Weights of a small transformer language model: RMSNorm before each block, 628M tokens.
Each number is 128 + 24 x the weight over its row's rms, rounded and kept within 0 to 255. Layers, rows and columns count from 0. Numbers have three digits each. The size before them is the row's rms in percent of the matrix's.

# layer 7 MLP up, 512x320, rms 0.0453, rows 293-465, columns 240-319
097:117131141091122147167151155134116144122149130152127135163153105158156097128166105134155138104096152101103102096089163173151115077100138175083121108134107132077099111128101136160135118119091120137150143152096141107129143117079126195134121146
104:165182160131103126176120122125138149154116115130133109165115138138078169100134124131142144175138098095091110124116126149152136138147118168090141145125140130148104108114127093158124104111122106135133207122142177106059104115101115160142133157
103:115123075136146148154100101063112172160112099151143152136133153083127105138110123134136145107110097101137167114155177165118074161132140100106093138120148137139124134165134140104086177131141098127092114132120087168129124075116102167158135147
099:123133113126103105090129095127129122095141163160136123109119142112125116148144123133125135098092151116154115118145119125132158158147144118151143150149128099131135138179119130080083140128156105119113126124090122123163125139130129097106174183
105:107132141131145122165132138167116112174132152121131167123176101113137141137156131164121138118110124131146153121129118123086112146102167134157177104094119161177118132140121092135163076127145087116157166124127137177120130107126119118159115144
088:093145169102162123150145153143131144153115113132149149096153131132115127126132161107147108129166119115131128121155132139104169134119139098137154132127131151136083130134108112101116088122164117118135091166067134116163172113145163140116106119
093:178165139132111134118118090190114104109129115115178108108139081138092126088167128115154146126128112142140114158103134129111136162131114074127102131170136149118137179131121117080110116142103131187118161164129158109115133149135133117138112086
113:135105107130122142122120130132086128101117146119128104132137119096137092136155099145113164159138103122170113181155117137157131142120168096164082149167112128096167143133120085147127137143099175081097173162143104153093124104162150149123147077
101:156136171148135102132131152174122128116103097126127125189118122133117167152169119098115121153136126134106110097075117119139142188117105094117173112110115153140079139123131133081086097124095156143093134152134140162102109095144125144133127135
100:159098088158173149144091136092135146141170137153139146123162097117110104148183140110093114122122113117172145171120127126148142127120102144131117087114158134140138144128120135089122130104082100107124143178136125146109146150124077195136065195
092:114139173138157135078134126132104127117135115152129146145139155205126089112165112097137155109148118104161129118125139128098111097161136105140163099110166128127183155170102170112091128159114106189150118102089134100149126106112133135105145134
097:126144155149129145116123111163127168115129164131136152127162146119148131133123065156102123084135120123140110123139104077125146102109105125085129132169119084139119107064122108121063162071169121088148106171164105128104121119112124100131107140
105:157135146146115133137108133150117136121158141166138122125134114101140132121100143130150135096155098092124120170142094113136137112123131173137121126128092150173122135150152136133172140131101125088120139129149143116129068133113136140106113171
101:109121087107091121142183156132144135141113114092177135116134149127126164108113132130170186094073144117107116109128122139106122114149101122165201157151112121112099084153113123133141134149139161127140119141127156138106146098117151129091139132
092:137143128140128154173123159137160137158107138154133136131164142115089131113123116145146119132132125087147095094152178143163115139101084131112079156171171122142142105101087107097139146115131143141138179180126097131136110188134139170087134120
092:127124134131143123114135199136146099152150104100128124125160120134151161158136144134118106118089118168110122116106130141082115163129109172134153090117138137183135099149145115116117110153139140123114067145119136149165140139116108137167121089
109:169162173097120129114134137160108152144141090076138112122111113104141133143130153126139129132148161106097149158077144153110108159169122082113150145134137139116122168138119128083160126148127146141153137084107118116148117165151113159080123141
101:112154117147090089095085132133127093150152142128147142142145134098124136123105103137205156135138097106124163108149161150108118123143080145134136113123148134116095113107092128171096111121164147156101141125126130133118165067131142157134145075
105:115099117152144140149145120079143126131145166120142127140066120174151115116131090092098131123112125104162144079173097117131097135133118113163146103138095139137145141095135062133106123146161095112120122122126127136141110107117093111134132108
103:125139152105134058117118140155123106127135099157099175121144150131135144149068093135114103108141104126152108101106095161129113120148120150095141122150119065157143099106147128151141145066156149084139134141130135136113130115117132133155131150
100:131160098112143113101138118159126169099135124111128163108133145206131137131120172090075129085165142098156146107099115146153121087119084125108145153140129144121110113142142115106155131109140074114140130162129115174119114194106148090108090187
105:115086148138145137178155150136119137112131102156159172083111136123140120083116125152123099117136129150153145148123130136138115099100139114148096125104094128117117170131152159124159098136120134106172127124124148111109108151123134119118105153
079:115153128118117125123162153138145155124154143152147131062165149138072146161115126123156119098121087127111139137141034031038101115132101166133108161108153112150108149119228119144129138105157151158140137113127121155122162137105121151105127166
095:116129126122145084113138133116134136120103151160133134115110112137149150111133112114133116089142145132087092097121145077138153151127135129097119100142117196094141101158110083129098151135162098100048125144122149143123118132130124125137118126
106:116132076148144097128111186137092116123095114141161151111124130134154124140113138145132159096107101154124097154149124113132133109180144142160137103094099113134157142120140139143106127105127125134165130146124111096102100104106117084103117162
106:075088127149140139066121116113122132147116127117128118147104152162120093135145108136175149134132082134154135092166138119093141135148124119119173095093105124160150102132126162178153137115159122190125083142089148112124127134150112109120149086
106:106132145123122114159080080129079137155097124135118141152107145113139092157150129181109147111081135127096121129167153161132170107102107145122082135109163093120120098144113099180111104095165144142125131105100144130123120112137119160158125198
082:089127152144159110128140120150129140110116149161096142167167092112115118147163110127094141128174119100166150123134161167112122141130140115152108134123104166156143122119116113109090122119154107113142147126109118138135147101132166136138097132
103:127137144124133120127123138091117111117120137172177135125157101156106112094130086170132149083101104145129123128096121119161136142138141157143097151145140118135130096181128176127120101172108102127128121123143116103063114100087108152151108152
103:111142069091101114147116104100140146139104124120132114093077112135120133130137091129091149112167150123126153099161097105138149132094162103136077136150139142153143128138122127163116112165165142127167117068121100086132134161120117127092097127
099:147119116151140146154107119149138101127156128121144112085152153142135112159136117162115120115128132135171143138128123132091140130062121080154139121133135101130118144094100109142142137133127105129093152139124149125156149132109123138141106103
118:156145097101145144154150124135130091094147131129088135110115107096092118123131100127120145111127104130112104107119129109121173104131154133148071134134169102121113162109123132121121132124158139129112087113156104117122101111109099145183071088
107:151123133115135165130129168112141132154172113084138155094112148149125085136126189120108129167066172100100120099115145166126136147150156179133113119131121066126150130119128122151115110130135143133148131144159139130172125132146124155146136150
097:141091160156156150122105106107164148134142113113100128136145131115135123105141093106120152106140111155163173128170112141112146141144155181186120105147120126161092140106134120142151093133069136113146114122149156072065147114071113109140112104
092:109137146175168163121162121157143140070126125099138151151153175151133125139164162158119138129119144100138137140124119148135118095109143119182145099116127142151138105127126125075140105143106136109137157095110108119117135104114169133098102120
096:143142146129158143154163159120056127131109130143121181112087112166098087079159124140115154134154143154128114158139126132120141135138171126133129110168115116123137149170095109093115136136101102113096099102147183109148164129078143151111125112
104:093114147102127157161140087137161113128150151118134091149135138119120117124073136105150116087155158152122168155122112152144135098129165168093114144063165156133111143103115121136160165136163115138160144139133138143170151146134112144117102139
085:124190119137140127070106144144149141129132127126131159132143125165105133135128120156135171147138127108113146125170175114128095147134114122146100094101147155145106116106145131119115173125204135118127111118105125098128160107135117125091136102
095:121154130096147123109148127142111183099137132119101169165114093136109119160089120142165117109093119149124130117106131138137120152144145138146141108132159102118125125120121159104174125122094181123070101134137123140109148111169113146156123123
109:137127146140144129187151131128141093128094127077113079135081157111123107084128128141090148106142137133130130137122127124072133145140122155130141120145129158115077179133131141148143129115121109171075085152138150102153143122118136135113084152
096:123092151119115142123135146128091141188172097147159149133145132118133125126136137132150148109140100162101109142173148148104146118068151143092154140092126127129138155096117157118103170097109124144120111138165159211167132102096108146068085123
103:128176136140118144127134081129109153129132109106151105110112148146127154082175130120129143137135077116165122148134129122116112145141139114109106157140076139104141119198115135114077111157106129173120124149098097114122094120136119100101140103
101:118175084113098134088103114139139096171081120139106108158123122173132122136134125158121130199083185102122144136125139116139112124122150099156148090124133129147119133147114141105099159194140158137148119123124120155146104126117124121090132097
112:133126157079122106165130167119170098092127132154153087140130167136151149134143145104137118110127124110135095130119125099133134153077144114094137151129072113116119121085115147098136135123130152125116118155131167154131173128157154115134154126
093:128108148129173123125171165149133139127134149136183149115125144123137105128122115093161084093196100108114130129106116114103160095145115110121172163162116130119106136085129093093129068128118151138127153112118162163148163111129111142192140157
103:143128110142113140103105146136112113133067109149106086138147151113127125147087130131120132124140109159101110134100115141126150099171162079143156120180133085117103107143122118151103138129115176120110114095146179111152138114116088182150099145
101:123164133126134132152117154135148157130105131129179171147103193103108127163122160165160157139130119188112088120072159143138099095131131133123131162122154109131144122107125161154147133093125100135124086146100108169131145127149111143141099170
084:062133125121116184148138106114134159145146109124126089160148113128109162121113103117122134107106155130130176114097145120097167111212121164108164129115097166122119129156158161132151147146160178146154116121138129093107134135085114153109077097
092:116174111113147160100100139126123147128108131113119124158117151119111143164151134126107127139117131149144136132134122097128087137106137076131100101144132150146149124120165145096145109159114150107194148142126152165108139143167148154150150099
098:152146121105162128142158135143075111155104172129141143130134106109123136131139136115138113145149096123099125171107157117135114121072154186111078148140105161159091113145159113182076131140134128104085078175101141117146130160139112147134147119
101:098117147114096101130159150127123108098188113155121146141146112084125112105154134120168098114101124133117122084146112135108135174120145197134155142136137129089134128126149140144124150100098146141108128153152090108134150110145153112130118109
100:128113110133143088131127146128120178089110107118158144128158171157137148166089164145133130064183137092116126102096146137132147116132067137107147130117122137120122154145091110182182132109148150148128136147084129128128144095131063098131105131
093:144163153135113167113092131104131111190116171145149143183102149127110170129085128125153179122112105126135141121121150095126117116166116156117186122151133125133182103101116182114146075098126111109132111137167142167122120142148138109150144122
102:123180109100136092138144150125154192166090138148111156179126131159117108134157115147129110167134169136132140120117112088103153132114153123121113162154116106143128138128131127147141123101163115173132152083109152110159135136149145120126092104
100:132117158139112129080158134131127096113157178100137104125114139134136120119188153129113095115102136135156153147145106099148176091168122154126121126158092143155138133116138158137154094124106124125188136087130133104121135103118092103123105131
108:132197138111130060135140113142141164157135112147170119153128119129130143114119098124137134099158092104081138110098151144120187101085104130097138152125155126127106156082121115119166165106128161126110121114129102133127140143085133121108113170
100:111117128092120081100193137134090139151138154111129142153150136119113142156137125138136109150110141141107121148111121138116134153145138131131141163121130105145125108145142138101144141113152152141105112131115172169155162138089113068114128146
091:117123149103121124125104106126140091114081143107149182124104159108097124087105144138116180161150123119113104102149102070096118126113110130131115115178129156119116121161147148113109086137120094108139113099118135116135090102106112142119157188
110:100137095151101115116106126147168127173155119103146149145131140114108150105123131144166140126092123128088110092142124109124106174146156139130156142135135110121136100153149172141126099125091172135137118161132103121084122111139130135097148126
093:134116154127122089156108136137131143133137140128133160101135144115107153115179164159125134129126122113133107124127121113149128168155103124139123178096135121119129158146149119119144129135103172108141127140139173140153144161128114133121093158
120:090163124149131117132146125126121099124140122102113110108126154146132132124133124162126133154126139106100069130134135118129132128116099109139141143115133119143169081114109101106153117085149141128140181151166124169109135168142125133121135148
098:155129159154095117121156124128125150148171138152122153169135134170150154118111101133128141149086107076113113133179137096145132092136122091132106135141157132114102108091111068174102131090145120122124160175101124130151108097139124140079151154
093:166161106132142122160072097174127139133102083168092140120123109123159132122120127128145067110118139147120122094138121113143132118117124165137118100159119113152148125163118133142103150136091106129108095160104081118125127098110133199144087134
105:116116130096088126127168099184116110133097119152143142162124144077133143175092144116100130125118135142124083134183151087136117173155106107092100139077145091119099143116135102137114110097106132116160169136133133105098153172120104144127152135
099:176140167127167126134104105167135128126169086062161134131160131140109118115182132126120113108142100127111117113133128115136131145114115128128110137106128123100108165085150111161108131100144120166110075145126139166136156105132096125132115132
106:129084109086121100139156146115118098136109125152153084152156161118122138152146125196100134149138115083142112100120132167133149085143099120129153150132091127157101151129108102070127158155160167139082179152146129144134131085148085085102125114
106:152128164115113150174133160147127124121128117081118121120144100157153199141106139157124123108107114185126116125093169161149137116085112167150128107140130149093123119132126151087109154149070153088125097154140163157155103133153128129123080113
094:128107082132123114132097129107190127159156135097098111159129146149099134131112129137139111117124175127104128087168130124140146165137121179136159135119139118160137134154131133169161141126155165118149117126119128110110103108119159089132160133
096:151093153107099187149112106119127155121142139125128061162110089120117147159129112101131122134155135154122088127141130143136144113129126141126111119134112154077135114122133134081147126139155197189086167112175117117151142067104122117145136128
099:149139146141136132086155096114089133147139139095104124144179135129122118134156101152123116162076138128152112109125125113132083144143129124148103149106101136134121122172148147128139118121138151062137122152085150143109132157151167164115129144
105:117120065160141145128130128114126132149137115120082132115141129138125094126100117139120095135119174111146133104122105137155057108164116157106103153112156140142127161141133112115135139104161148123110178171157127108137136134105154135167117092
097:164068159155174126112173145161142179098100120119102106162150112150113124137110173104130139101144128157116089162119104116108127156171201137113161101155107137117098139143164107143151140157117181170099138082111127118131153124153149118127132109
095:125112135123083104110100141105103149126158135126147122129144098124117126120180109097189134129085121138109138091144128129137130120121133134130127109171179131132144085179127115131087132112156066118145124164139099130138138087088119123126152146
097:115178114150081130141126168113104123166134100143155101117137142168136103145192086123134132121127104143089077117154144165114090118083075152136117131106135120114157105147115138156085137130159115100126126146131108116134119142092100131098147103
103:140119158122105114143117086124172122116101094174119131134155138139119060135097155121152131137144119190107101113095136142135127153155131133131131143117113157153106087162114090136106126147083134117134121102147061141153133141130108137135132133
099:086081166180106135131110118136098121112141119162107144076142135129120152176113134136128124124110132110110126108156123102126163127114158120077143093111129097142187091124095094177131120147153128120132076142134122099119126148104134086143127116
104:148162129105121143118145092117126160121149120155116104123122075134135113072129105107131151126159112107135182117130124121116118167163182104137136171149098132152103084137141103092132125136104142136108115138152123121154102166167096159151148120
090:102134152134126110133140102156104143112130142150096125106117115101132143141115119139121109132107128107083135148106134115129123152167089163152078102120148136143096143149142166151105118113116138134105131132141152153086103157163097116108109150
107:172099128125114166140097142112099139148156063150105131164146135144109129126134103140121139082154096196117090126117119131088132153139087145102132142098119102143125112141132169119144126126115115135131102158085167108129133124130106141135141141
094:132169123074081144148151140123133104132118125113102128097135132115110133115134135145152133068157130141108127104107108073125119154110113147123133128158114097125107138084186138141127126089074129071134125127123118114167139125153120142185122116
095:126160086116141112126129163146092143146101135141113160131149146098101177153105155140125116093080133121137098152144129129134126089138110139126145135142154129117134143094101128101155139088185156184083169144102120123132139109134102135154137138
111:120119143090173126143137132130135112123145135121088152121129144092118073147143164115105119161115128136157084122120140147126114106127108124083117189120119138102161160121109113109095179129134130105095180125098134130156085126126133129129115112
097:142137124092146134155093129135125120120140127152094094133084100146121075144156122140166130120166132153098093154143139113135176124115089160158114127160156154147144123122127125173128119141130110108142174087131155110146093111129106155132122132
104:104149107101117101111152128128070138119139132144090168143132114103113163106110121093152153145100143147119129072128126113147096153122124125153119120151163116119123096149155125116071147121119144186039115138099134150109166129143121158153122148
101:111150074083117065102150098177106129134089086070117110123087132132153140129130164107185124162078172104124110155119116124126151106168150129114192157133118111117135105145141131118158160146125141169141137115154155113147115081115079118140123171
086:144153151146131147131137144141099127046132116169172140111165126081110141139142113146113158137142134075127227081138089118116115105157110162147115135140134118151103143135134143106122111152119134154112104061117103102136125137108147140132124141
107:129159139114115152127185133120149121143144119163145120165142132182102164132147166110139131125083158144119079128113153131107148173145162117127147137079108099113120083140127112101140126118138130102143133121137157141125122091151158162122146118
104:153105153110127127149113115103133124115105097112070100161117090098122126078128133075131123133122157112114122117161095123139160170129131128120136148114100119148119154110144111171146120175106098092130140135113120126140144124132139125136128177
094:098111119121122148111122165115166122135177148154152143083123118127164145128089138118148120133121138156097146159120144113139146114088125184094155110222137147161155169130192128151117125124163107126118088136133145077101112146102146105118155110
080:127133149132159158103158127151123154136129141122122119088139118125065107120145102138132149115150127093146101147128131134080116141108113109187158109138139114122123134150142077094135112113124133143152103126091140115143120112094131126159112115
099:137092152132146092083103134136141124116116138152146172159109149112128178144099115103111092134125140120113137147129090085135117115167140158098109099150101124154141108125142134113160100170143110098156101122087133094094133148160120141154171119
103:111132142084161127131148164131143172105119133157110161144139174149090145123100133144140139101108101111122110126114133131124074098125112135149135140108144115180111112106138115119150111140128152117088132081127166157124164135112134101199087148
088:130137117111125139088108131098129116123109146184129123160127114123139161113062131120126113133138169097118148138149143123146168089112125127118136115144138142152103151125129125150127141136165060123073140128124116170122122167153148142099098120
091:125148104097094125155124118118124134141140131131154089119128127139114125129159123130093123124148142128124139080130125131108118134092125175161164127105139113132160139155142113108150166188128134131117105102131165085138144155142145133110174124
088:150111112068157151165149110121115130104127130095121098085077169147125147120124147131121126124172105134100112140091111132134170126136197129106124105109063114108124133123126111126148109123068142158101144184124156149134155114134129143170129094
087:125130142164126184129149141144158174128153115113147121135152124141118093095159117169107146148140119117132144095177135139123130142137076147128126193110133109111144103101115141140132123080128143119174119114132110089130146177110090146154105116
102:142153133129151185168151122112170152098149153110133079109108102139141090139161146135148155168100137161108109121131129129133131130092167117155163144133133153090102142119119101085125151171122137151124112139129106140132103145119124143154109096
104:103140152145134084106113119114115135108113103102161109128132104180108135084110153158104106135139141119164155147137123137154113125104133115098098132135106096083144106154106143124156161115146168118109123123138197115168128122121119097118125131
116:145131141084141156137107123107137087119177138143136095096065094156162143145093117139170119103140143144103142146132103119100114130169144153131130086156144162150134132140139130124161112138127147118113095154103136105132117159136126164133156066
107:096142148145107085127103107050138130137133122149105110135132127147127151138130135144137129142106158096127109140130132123112117153153106114122096099148139107130092103145099112147134144075173123181121117123101153141141091098143139145187167108
100:103119137127120108121119139147116183116105138090143147103138110169157143123133157122103114092137126133110106126093114149120160129156094119122153126146154098157132081131122153126123146120130183140098163135137099107159113085126126171128100105
089:097101141149140135129151122085080177113114126146144142153125140099116108105116138082117128137104086110130125127139105149090146154159121115132141155155131165101130110121149110134112117111142087120162147112119107128131173151145140145122145161
104:152119123092142134174127138121127162120113119097149156169131061153135123149129120136149134124125167147097140107138125113151147079124065112124131105112181113197121126103119152150173147118161104130146097111131122092165123133117093140076152120
100:116153121124128150116125140124065144127146147143170171118113119105122149081138097088110118121125093120156140112120098110146114136143153103119120120106098159139148125137143121126145129130131141117092127131178109162105121133118122145154122093
105:135137118101080160146101151158134138134131164165150145135152134156166157119105134138131133134172151139119131107089133117150117111106103141125122078188149137139145119161150133152089121119115160116103091131094120087084129121146075147139117098
108:115134136144112117116154137060202123129105131129154149154094126132116142084134139128113122136103092109125138101119136124139146124132122078153127097110161133141064115098112139149087146143124107118155118132139143146131087097095147186147124143
100:127148121136099099153170096127139107144098112135151095106120132117134141093124133159100093130177113116154112137128109106109102101145057135103098124161141144086095109132127081114104148125147116139116132144095125118198126138128103096169138119
084:121119113126115123131164140136120151145127131164115127133156118117160098151166116143124127095098104158129162125137160162098153081145147110142131111137152107151117097127141130133101085111157127104127149139087116136079147116148158146133146138
089:113095135197130158105118097118153124112135137118138137097140160101091154119113081149129130157139102102167159135193129108134178114126143094146112153108084117102109138060134109164141134062128141134152169124166133118130136135126140107148162133
080:135124169144115134151162146162127163074166106114118146127127104100159128153140183113102057093110143131130115081096114142120155124146119099152165134139149090094132133147198129080155186097136144104145139137138115149116137101107133101126116149
079:126145117117105132110128115120133162151135123149144127112175167124147112113164119096141129150135106138135146118165137169102078155100087142131108116140133150132142112108155127085103153111180125117155120156090101118142166121138129131127169115
104:142108116141097108137119077122122123083113123152080146111131136126114144081080084136154108133111107104103142112135102112142146147083113138135165172136096127159098133083141097159136101107115128122174126137158153127094116107075142129086153117
097:129106121101115124079164127122146136098128124082098168116087151138117138114103107079100123093081121120155128106147132137158146132181160129076148121132077119124121135125149143109116131117132145140126114110128114134110137119129123121165143166
107:101145112145201143078135162156147106126155086118144145119134114116115145079116152098136144119144128117132163139109116143139137109138119096127115143156097108107126121124120109104143131109156114159103125155124093125138179177128082126105124138
108:122111119131138146124130162156128135118153120111115117079116125168107145148120147115108130176092121094111157160184128119107118133140128111158116154066094139146126144115151144106113142173147136121120156103100112150140129150122118139151120082
102:150142141168131129117180169154140141159093103117099088184122104126154137135147137118133145129111138133118127118114122120113152112183135113056143132124130130122111090141129123100112176111150136182147130123131121137151158112164151112172130131
105:152102111138111140124094093155070109128142124097132087110116082115141072143140120154159093148100113167131125106149110155088131122117145157151151098119144089127155132127144175100172158146101169092119109105191103123118136159123108126118132097
101:157140105133113166174089080134153134170162127130138099132144124129120107159113123101141112161136091156076117144106143130134134124111122133115107117112183114114136174134121115118097119116077078137135128129139080127135123108117120129141097158
099:168166145127161102124112212116130110112132143149130127133141148126154165147125123107105081095098104145129095109124168118109110126107115118130138159180129138103099127121108093132078184092117115123135134132118149153089136103121184155119125116
075:166124103139140132103109086151114140104118160147137186150126162129126125160138095097124167110188160118098172100165138113153094111134146111117120182144122103173160172120113133124170108165121132180120152125168147168121106153129124135024126140
092:112098094097145130160155143126160100109106135111110158128116142103123109100098120151132167116141160127110121099140118152143135122125153134088137175114116122190179162111117147178161144151130085112100133154134102142132157134140146125171135190
097:090174148102147152118109148080082090124130125112114128126087131137141111086162090154144128141114150129123143121146116143143124112117112145139116110154118142097145103107146142120145137116084140092105148163129158102093075148104168134143091133
106:132118073131115125107112072118179142107087126129093089132106148097108121113126172168108172135157125095112168109169115137148153156126135118112131141126144128121119106079114167118157113093131169131112135132120143079124133118102134096080182100
102:082099177119164107135135120125152113119073129132133125138117145162136130111092141169114132085117130117110113127108128134096150145097122096129135093172129139147146098109123139119125136144104148108123140120101144104115126133103125147101121135
104:104081159138161094146107147138136147083127148132157121110103156100119143129126117126130104127121145146096141131144110083107151152106133111138184121127118172159130098140140104117127117125145095075107123085117125130132148047094135095119135084
104:108137146120102133090073122128141152097157126116131170152126134134151112174098143169124115157140127142152177121143144161132097108122137082110110083155153117107124140112116149148110162147126157118109145153131105131139129139186112134124116109
098:149132115111116138173126132157176145132086147142157149120145105112158119172158145102134131083096152160083126147120139152104108122100116132125124115132174135138096091117121099129133154130163119144120165135164116119133142128174159111126156140
107:156148095090179131086164142188133186135149114167104104129170143128128133130154170107145086158123161144171110200111116116150126137145094138137147159138099114124147114077159162114131096091093170115158130111101092146116108139152161145157104132
100:144095122118098119170125095117152095162121138114102071120089150101100113085147086133156097129115151122102118145157104132110105140125129089155158141130127142137134148088108125140112138120093116100138168130149141119082140193137148143113146112
088:135139139137126110132157102138136103103115171079125118110171114114118165137123090113118120116125130117132140167114136162174132097129138145108146144145113096139134151137123113113169157135119181128105171116159133166142106119090120120101082161
081:102142109107129158109118148126124126144157102124102117110183116112184140132138169143140127084114105159180146152168137128136119121158101142143127128110109131080149116162139147122098134140153123131124153150103098086133132143134143117134122107
102:108140120163137132128182100103107136138135143130123142081127127149137157138169109129108146073162068162170088126152111125133117133125112136120125123119161130126130145155133120086107135118131103103139096164182098098104099119101103133108141125
108:105173122130125167109104114133148125145115155129119085141137118151132147149119141154109141100130149143144122165098131117113149135097145115148101107139163117131144105148135128151131125120112120166126112120084140119135110077104090147114104145
105:129093106112121158092101112156146139109145119144110128144129117118171131131147140135099127118153172126153162160130153133145118110139102159153093117080150121103119144138122163130145128117085154141141164130105127076145167122182138127162139152
090:185101127068120123159133097110081115119136105113128120130093112123083131144130118145128153117157117117135097117096126096125191150147192069105150121072086126134159116115124130127129109149095137111133097126150156143099146120151124136118137136
096:175103135136103083132126098198137105106101098142177114167115097119170106107132155102117102097125148130113125155147130142132168127114147118139159095181125115158082145139119147147108124127124192119084115159102139112107149126122146134142126128
093:157119157138115161147162097141148141135141149161113150141132100095118139101091158137122112116133117146132148141101149132137068127146146149155123085139144148147083167115125094127116113124099153122119117113129154158111088134139135149145154135
104:146106146103146119120149156144139159094139130156147134124176093107111168168080106115136135114161077131123137095133133135117113121145126153156197144142138111140121140131146156083137119077115136112095127115118139173133140103121129101173141162
096:133099124132110084168148106154109123093095121155119115121122079100156105093139133107120149104151081117121128145124126141078190098126105125106132090123106141146116151122142117193145129145148132109073117126125145102117141140112105119117129152
097:115188086128117095123131097111154127119141125122154132135108096162150064150167149149129098109134123133181152142152133157130111123143070178134119129102067123103162124132120156159128152081138128140126119134126110111120118107137091113123107093
093:087155142142106102077147120163125106160119139117161123131150164144137142108132104182129135163110145130132128093111159151114096150110086156139083131119143115127135123113114188139137132109131142135141130121116090100120145138117178095148124109
104:133133168168100123143123129122146144122131123084118113121072133145117173131143102112132112185116141106112093145141129127138132120095112156109169126115146142162087154123115124143118114159103169090094114131153122121129118136137121130111118093
101:164115102161132166111124122134160132141147147149099085137143111142114142107144133089092102114160166135142130112097122115109121135103107137129122140122134088162121113131123120159133088097105175082141107151095143103125128133133146108130112150
099:160128115166129112123141126183142112116106153159138132099191127120135134121109102144127132112081156155123121095173116113137125094121068164131082119168178083101113119121100102140078122104171133161122100106080110143110087126113093103132102155
092:178156130114114127102082132131154153128178094138156124153114131140119147160104117126149114108139079149133140104155121099094134102155154094070129106079090115122116106141146160127137123128178132135160108101131103147109140207109115101131152128
100:165120130150149123132122146144128108107172135129114164118116150104133108147118144157132098112117125136159097116145109127147131129116132111149173111116105092147132150101144118097113130125122118092137110097114160165125070113111109102134099125
088:152149135097074117111091122115122128123159139137126108133121107122106113164135132106118096117107099158132087128153092098101163082123139114101098145122120086107105169133135125117091120115132115120165147129176128159107149181128121156109127145
103:137132131112139124135133111148120149138142151176145145112127116109131137132142119134165149127168136091123156120130093132134125130150153155103118136149093103126141132093170127134131134111112181089085132127115182134062122197104158101136115117
099:153114137130132116185127176090127113142124123146110143100068127076126148160142152079156098128091108153130061116132114136147147137101132124118120139122091109156094132118137100166157109123102117136085171166115091133101158113078120148153107173
104:115129146158101080092142100164127098082109121072133112172083141156132132155139160094066095116196151118154102085155111113116139140117113153102104129065116126145129132143130097123129141129098134123121153162144099106125100135121098129103136120
107:139153138111145147131162124098133121099112162113137089095118106147123144073162120081160106144131133121086095124189129167147144136091147128144114111139153129135136138122125096143139116152102101115132135146132134119120147147160137148095144110
104:055096129193111130114121115149120108125102134081102126157097102150122166091114129162145132103106151105154159116121112121143141114145108165122127093142090161125125125116127117110132106110161160120147155151155128173070131096105134144100124120
099:158138174085129141149105113104206128135115161091076092187126166120154085143118148114153136125152072160094134109115129120121095105112130128080127161111129134144118146131107135158109142161130154151139111119135171122154151155131111138142126178
104:111161083147140125142089083113148153160119136103093108109113118159136111123130140145128088136119094125142064126150127126128094162128088076132133134134184125063084170147135056114117120115115129112099091124170072116160161080157131124116131120
102:147095117111167137159116118130122131146088117094118134107138119140133135126152115098096136134121106115159105087158122152126145102137106147146104097146113139071106113140114132125139112169131107112082134139139139116130099071135142143123122091
106:110127132132133118126109158119101109087100131050141109162159107148101157088143113086099090089116083137176080134101133159113116114100123093142146115122142104121140137134139134088093163103164124135114159153089133145101159116131150143135156108
106:132152084103097122126114134108125121114123154134116131094123140142168132155118116090074138142119136115148171176117087107133152117142139135137143073129104091146099146131159115148121121096153092139177107133143108134068126109118141123171108157
100:084135118148103088116126131096125127156159125117129146120154123135112176102123094164124124164134125092114125116145144135121111119107128125107123158108109176126113111139119091110159119121116116150130139139128169124108118155134097118096125080
079:152153149109141130111123101097125113118104114114125119150105112172103124122162163080102137151138133089093119152119155141118133158117137109114142112136109136155126156180129166137188134170126126111143134130104184083105118145138170138115139091
099:125157129124092113112115130110157124136146166113150114159117129100136125127116094157181153149080140149100102165157130151123121153095137153136118128154153167093083151106124143163125107115056118128119143102119143128134187116106150143120162134
091:154114161146110089138153114120116165111098092150150140131128112128177139161108128148127102110125142137104061115119155166144149077125128119113088132176099127126149098162111084118093157172124127127112134132111113137134119119113121134090090146
094:095095123138152080126144110151110103083099143104132095141191119111125107084111110144087124105134145102123134087120116166164169130146189105111103104142112165151128157122131096090113165150124148145117156106165139132153124102081142148125118167
082:160119115134107097141112123155113166084103133150138162131121125108164154147111135117171119128118125170090117088086148142116096121119099171129132126118137141122145096166127097168137123123098112102092108134125121155107094107094107100119148158
102:102132110129148128164131140133152154122114132165127125182118113117117134149045105124148128118167114130101137111127112156151146142131173093118151123144156123113111109117133103146124117145081142094131156127126095171075151115161189183123130143
099:145127156143079162165092093112113135137175146120133129121121129149122105143140117126125114119167116143131119089166152152143114140119122068109093119100140086102151109117107138141069146109136140114173161146155116165127127135128137103124139125
111:119125117131150125107104124132066134111140134126111159111162097124119107142171145111103099078069159117138118114144123150121140114108130109122163123108137107107164113105102179129111159147123165117112165163111133157129119120148068123066130126
094:140126140130082151159125121098150108157150129112137093101127123066160124134097120143115155161153123156130050140124151130133092118089133105147101118157147135100100156094093096147111154153131149155125160098134129115159107108161146158148130107
092:098117124088143130103093135110120142154101148127126086129126109122113172129133135155142107114166119182129125124130124145157115126176121110124112086104134168111120109122116153088122139135154129107141142141100075133111107139194111141092143097
098:171100120081112131179127110114127129188120108105164099128121114178132107100124117136178109089150142175086101088143148141139138144150135117139152139115140131120136121137126147104150143113111084125126120143091177123118134111130131126131114099
097:146138112111132123116127147142152041117144132139114168129150126099133139155112122131151142139082136083089113130139136136107091115112110130137111082181163158129125116111127089132141142097117143125144160114142146135085137149116138144109066129
104:134136102167144147112138130139134137151148088120104129117131145126129158091131107128116131139142130152145147121104154137104121144130135127145124085124152105117120108170154101134089132179135128087120121132113113088097119159131152149148150094
111:139126118089105155146113141096119158143107175084104128130074137087129174131149104108119137130113143089121136112086144139141134096152132162150110113133086145156116126147115118122134129126092151126119112180129108165169144121153123130106172135
093:125103156119144119105148094123139123116107147148107161171173109091115184156107149114109130152067126146096109170081108103075108134130129119122119146140172100121112116157158137146164155104121126132113125106090155128163139134167143157134103129